Each number is 128 + 32 x the weight over its row's rms, rounded and kept within 0 to 255. Layers, rows and columns count from 0. Numbers have three digits each. The size before them is the row's rms in percent of the matrix's.

# layer 10 attention value, 256x256, rms 0.118, rows 214-255, columns 0-63
105:136157087150121135130070127097115182097155126194061151079152152115130113086136124170126135107145117209113155104091143194038169097133075147089093160161170167160166169146155093163177163136152115
098:115125148144144126112131105099126126107159159115118112114144110073101116089160105166139104130143136079116096128127143175112115121147133126112076052156157220123124144075100120138086146135108148
094:174080146132153110119208157072177156162103127179121151143162096100177090104140133158100142193132134133108204084172085099136142122214106069108086089131080099139083157108118084120092124083098170
103:121126150114159108089125137136098132132103105094183179148101130120122168131120071092070132119181157186134122131108150152050097129158138119146144132114120161112110179139135125182084176076183147
093:131069100159135153121098116145122112142143165152121140135122140142109164146117171118122084165131102104095146179130102171122088155148084191100163119092073109159168085121132126151100131114114149
104:129191126127155135079150129128119136119167150131189105114107082073112139168061138102096163138119083115077127146141094121089088116078175073064155136157123067177069135137123138155134190120143143
103:155102165109234092122153172087117127124130152071104112141110145135148141075136099137136149146147106127138151094207111104146140122135134129082112117174149094109154149115119129123110099209113056
102:133118115095111140113097117155161195155081124160103126123158093149153072162122110068097103137155130153162054128113144154153110124170078131138160125106112081119133111126051129136162204142101129
099:091109135100135061097145150108138141136074139169141120156175173163168117106095141117149166124144133120142214106117080123175122135140172149147180164120082127087130171095125125106124126065070173
105:126139158144166130078135139092204139101058102134157126117059109142166109151140120153122207121165087089134123058119104138137100130142118053088165146082191162106175121122124130119133116141194111
105:122108131096177145138140093114116096181141134182129125055107091136142112206146125173156153168175114049142155066137186158087097224100132170128122126153143065096094131104140120099090112145128132
099:148121114182132154097096101171147123054124191136178126171152102101133145107080119126115089101139142099152039170080163156161141153160136078133107129128168109106118087116083076111109096092192127
098:156124123129167086086138157095092150120050125092118135123109145064040157115105148159162119143170119110125154151191128134129101142148064038128118113101132157119138080036182044096137073144124093
109:111080121158141120148147144158063096070114083107105152176153153087131190148115067133121060080115152099152132138159103114142107120095114130125124180148092142142161110204126164119047142114156118
101:179096122117114137066115114159117105107165187156149163126162097102145078149184116129085134170126064124141148111191116137190129075111140102169186065097097150134108092098172117173171144142132053
102:139091104075138175108112115149142134181144103204140059131108156118106098154172142106115114121116136158129150107112095090131111116074173099102123089077092155141125128138120152163172148151064185
103:075116151085056184204161100085129117097088109105134118127097121180169111104129111129184131125119081072157115169156144084166162121093150138109113131120147126110089114133140161143119066132077098
096:091178177174130163166108112175079099160156127094184136087166161174088127149125119088160159114097179136139077082152165174048141094089168134176159091085192105092173145109141179105135120171119123
104:100157135126131148155134140112108142193063130092121080118118119147143195140065109169110138124108109106090085115124095166123128155120099201084104152140143104071140098124125113160166078102141149
101:095192138146147151228066092092155104119156142145081143102176137118108114178120099149156118129135156121178112117071184138137127148157105121159163115126133141106146195126141133171120141090112125
101:124072146116129139120160131131133096156088109129129139133153213135159179204150156152128155166132103125146149129131137146125130082164109041090110092145091122128121176130116109108124099108140069
102:153086164132144131142147087069131154180126075100126166141111159167119137106104146217121132158186113120093111124138118128171120100089139097106144120056097199103124091195147179142121150115084110
105:127122129069181127113146139186131119174135130078150183149153134109108141116060073095115073103159166124122148112112087218131120114104154138094116166163106173198138110114117106134108133120092188
108:125125146084088128104130087147125163167109147123134165089146129145145118077138136058159150086128159156162100088112150137100156045135144134162108077193173124152075136135128109049154063140122094
106:089164103118118147108120098110119104157075162134156092162111113130123128156139089095126097130190117124097146178103098126078080141181146107170156113116159168188112146177130138100113158144061118
099:133194147120141140042176084157095093091154095131152082177127066050076100183110118179102149136178127112165154103142111130070154085159171105111089111112136137125113107098144104192114079143205143
096:154148176102116116115104134149153132122182135134150150201173179092065177062097094148087107136112172135120098128135131143176106088147181146093093149174132145148159162119114099184119147125139153
109:122105092140099098124150139115141144130164177091177111122108179125169123116113131110156114198140091114040149170128085110119146125122130075076050045173145099134184133152159103135126185124188097
100:150170169174134130151116166147108152109106076111127142162157094142094030086120067088101102100117108114176141125159118176122109106145137145217172142226130140146121152106165201124132101142119134
108:147098141107098145074138154160154098143115157116128102107136140157200155058160127128173121095134166164168088129143167078144137131130153174130187103118160065102154094145155136100121090105130093
100:088168102149078154090085109161157148130107114147147178170170139133085112065103139160136166132073148150123101169174203136114175133137141188157156124173144205144107128099083047128069150130147157
117:123130109157091095128084095143096168146122169111137112173197133113122101148172159139077115145167170131061137149156124088196146124116149092140181063169104148095065152115166110151168116150118103
096:140104176180112122141113169117143069128105120136155164097059149109127084106166118134129162099204161156088145142158151105120137199098060116160084169110143188152159139129152120131098111159102104
096:144081151135124132195064169163147157135085152046133114147117118163133133137154144108124092111101173192114107123130102083152108125150076124201107126125106076099127121157067116128120108094089117
092:089094141177120131138133106112114076126152099154128117145124103109118154133108175090107177174073082121179136134093165132159081155084122094125122089126145103173125145118153135146220161151136145
098:117132126201114154138145124117085133132140097198132095151133125119166155181149021060058149148155197096187132148113125151074152113087127118119138109151128138090121115076095117145139157148140136
111:100098149095141103139128164141099142113088135150169124118153114134167152079117111190077166103158182087084143115176173111152196152158192113160121159086103102137126116117017138096074074185074135
097:147105121140135132181109145142052139114154114158191148085124165103167131166167112114129139182124179089164078166061161081121156167131100077123117141107098083109164129137156184138117171153110136
096:108099179116141139165103173158122158106088113081047195141135180090161129184121110141130112096102076153122101133116160060185089118143095126137135156184121103101112120107132099104108106137146129
098:146138203110100090042121105136144118124142098118153117106062162058101158157130133104115105124115128075059091168099076149076135115148149146084168200148109111163126143083153151186133164105136119
102:166088108140117126119169126108142081185139122094110120089089117126112202118161113126122168095157160219097148198156179120140163137154124090112083169129127131129168129100162103199092089130123125
099:124134143186072098077167155117105116199165110105072124155120135104112119105089136079180136093057151177118121081158156123120086147153108131116107199077099059156169165109160077098142094141143090